{"intermediate_size": 1024, "norm_place": "pre", "positions": "rope", "attn_scale": 0.102, "warmup_steps": 200, "batch_tokens": 131072}
Each number is 128 + 24 x the weight over its row's rms, rounded and kept within 0 to 255. Layers, rows and columns count from 0. Numbers have three digits each. The size before them is the row's rms in percent of the matrix's.

# up: layer 2 MLP up, 1024x384, rms 0.136, rows 620-644, columns 32-63
# down: layer 2 MLP down (transposed), 1024x384, rms 0.0753, rows 620-643, columns 32-63
# gate: layer 2 MLP gate, 1024x384, rms 0.131, rows 621-644, columns 32-63
up620 098:111140131126167154137130125123113144100100140118147085124132134143118145106157148144120128115103
down620 098:148135087146109118107131108176135123167098118113102165121118078109119145142132060131155113126130
gate621 090:151116111138135106120129136100129159127108159098095162156116129108130110095112172150108108115096
up621 091:173101120121106151095152143116081088174112058147112115139141112152148103134104099148101124166174
down621 089:139086175148100132151164160134114132131113152128105085115147083120109139080158071146171118130144
gate622 099:109114121142158153153109117120052174104173162165106139108202152153136114140102087104160147140116
up622 101:098093148147125144052116148160133079102121104119099131108126141166157088128129113149111107117050
down622 098:098136140095152147151117080087114150104182170165120121142145119105113116147090135110150160122131
gate623 099:148143156125109099144108144117135150153109170141102127150142131124118112137159124100130121155133
up623 106:189129134100098139140122141141098174144110154128108121139144140146112101095128123126115156149163
down623 104:153104093141119152133151113123107130105140100116136135154098116107126118098106130152105105145087
gate624 104:142102105129145167120159136093121132124133084144124134109109099146122188110147128146154180159136
up624 097:153103116159087126095157106123132098119129106149112125130126077121136124162204165173138126127134
down624 099:132076137133132082119091124139126083138153076106129130154145146150166125102118131123142100129129
gate625 099:132159120121100109158132112131108106073142131101148127145121104083119097141158092135119123107099
up625 100:140133156150101104128063136138153096110158112123144159103128116119136135144131116146116108109116
down625 101:126119086127127128101117071137104115154106140129092118114136124138107143152115130122122131107126
gate626 096:164136133123115111101115128137083116125120140138121119132099098121100152138153108168086097149104
up626 095:153105128121088096129179113102116118155074106141129127157132120171133111119071146128153126144072
down626 098:163155122128138130112157149131133152126126104168113122132141098092166128138176103172138127146112
gate627 103:139157151116151091186082153113135098132101107137119159082101114161119091113170157115113146147175
up627 096:165109126140103134151115101095125139138130133116081101183189157167143103150103122144152146097151
down627 105:096096151151117141175107164125122119141109110110150153149133131132114077125141155070110163127140
gate628 101:158124138124146108145115126087149118121150129114143172107103121112134114133160148156092127089128
up628 102:085150143101115112154170136174124119083146139111165160113124123142144112109158155184130146099144
down628 107:139126138092126146145144139148135150140117146118116107122120084122107122140169125154105103103130
gate629 107:116130112115152099109109114164116142115081083125134106124148140110130128136096133106102132138153
up629 096:124094151166130156141140122162136134128134128122138081128113132144125089165138138075128153097063
down629 101:093117150124103120160130085128131105078078099115114115151121161104126146145114115107145160136137
gate630 091:082143118166141144112085102100094127109118126123122126120158121167104118130163107145094132142121
up630 093:132098135101141100138137189117161143111166154133142126120135119151140124149090116113124148174127
down630 090:133121116141141099153141048121083131101128136100138122157099155082188147182169115139122078114132
gate631 101:145139146150110145118143139108139111135122133153079144164120121128154091125132178112124116174148
up631 100:163141128120077123073090136139135144110148146108110113103098108120126155183116109107114143138125
down631 106:099114141103138113122179147116109130133114135167134095125124138137124061145161134181194116160134
gate632 095:136117154158146117144159135146140146120133120129092105116088127138119164091132162109106138112131
up632 087:142139122166116120096161128142102142100119081177174164097109103128125122151103155118140169114120
down632 090:121146124089123090152085140124127103120115116120138102153131139124120104121130082131093140132131
gate633 097:120136147094165119149117119122154126123128156175109140128154145113183152131163127123113082138177
up633 099:136097146117154098129119140127145084166107162158127116120152162138150128101094153139126098133098
down633 100:112153134095164098163131122101150118156098126139115103124117133093156156114109144100131142142123
gate634 102:064111160099121080109157129143094122112110148134123151084122138118118155137157146123106121107155
up634 103:126101097121161118159127099142151141106138144187128130124148145119178104156140139141105126163137
down634 101:106068142149151107131131121170162120047139146157127118150085112118095126143139131152129106099127
gate635 104:086159123128128125103102137103070118134128107159078146160135134123125077131127137089134140147111
up635 098:110126142083134171140153125123117148164088122129102103133108164122158145140116122126110145118160
down635 097:127071112128111102096153120165170156106159148110123116110144135155119128114106166104167113120169
gate636 103:124123153108152123130186146095132095106149127116126110151132103133153120199134134131153122141107
up636 101:137168090072119117129127122107097111127083171137099115132120120111147100142127152142172148108127
down636 103:161104155129100100071111088119147099150089120123135143121124095126134115143126156076089165166116
gate637 103:140127108122106134120166093166110111120143108126145141190142140148118141142121135137142086120092
up637 103:177161146148120082126131121095142113151124100143148140144106125176130159126122099089093113093111
down637 104:182096195141117103136139111178161137185137159162101176131125107105078119136147122109127098138113
gate638 096:102110112117140142130078130132126118150112115192081186098168108128118113136138131132121171146135
up638 102:157126114150183165118135124113146093143119135127171135103149077129121101113166139114125122142131
down638 104:110134127145187157158127162106096113108109121156148108143120105127132192148145133115135111160124
gate639 104:127129137093121153127143109128127108122113110144138127169141176116121155116122094120182084108133
up639 106:092106174137098113103126138161122136111107138122077077175154141125172159104176118148100154128110
down639 107:114097109140131120132132126139109153132095131142139098116166150169126156127137119129154095149083
gate640 106:094077134127148110172173142122121082119101154116183147126116109147078133144103152105062121131099
up640 098:119159183111132150174104137099126070178108162139174145168116113167125126132141180144144119151129
down640 099:122126130127157117119126127149101110132131123154170121132119157164110114144119142122127101117128
gate641 097:174143123110152130122105083140112137144151176127121118131143086106175126142158114124122125081116
up641 098:114142170117118147129185127132135115140155064088093126136140140113111107167096142163107108134147
down641 103:106119152131096151092176181133111129141165107118158122092160130142152131168088132118112105141126
gate642 102:139131146118148107116140104135153126141169126155137112121115155138140109116144161106149145143125
up642 101:119114116155147144164150116122093102140150122111127114131098187168103135158164116125080124121129
down642 102:134097107126169145122133122113082155145108111120126122138120141137135097143147139137138166143108
gate643 092:105150128146107102121141119101146115181100148172114163117112116132124138130105114141135095125130
up643 100:140119121162112150144146126157127112123119077122126153130124117128130161152115169056141138160136
down643 097:143154107118089106155064152140135119111183135116139187153186127146102082143153116100100095096157
gate644 103:127128122128118107158114066094116145137135152135131179147153095149167124172084090109154125147170
up644 105:147096160133083114110139117112124117144148130150141132121096113121178117142116120119167131134099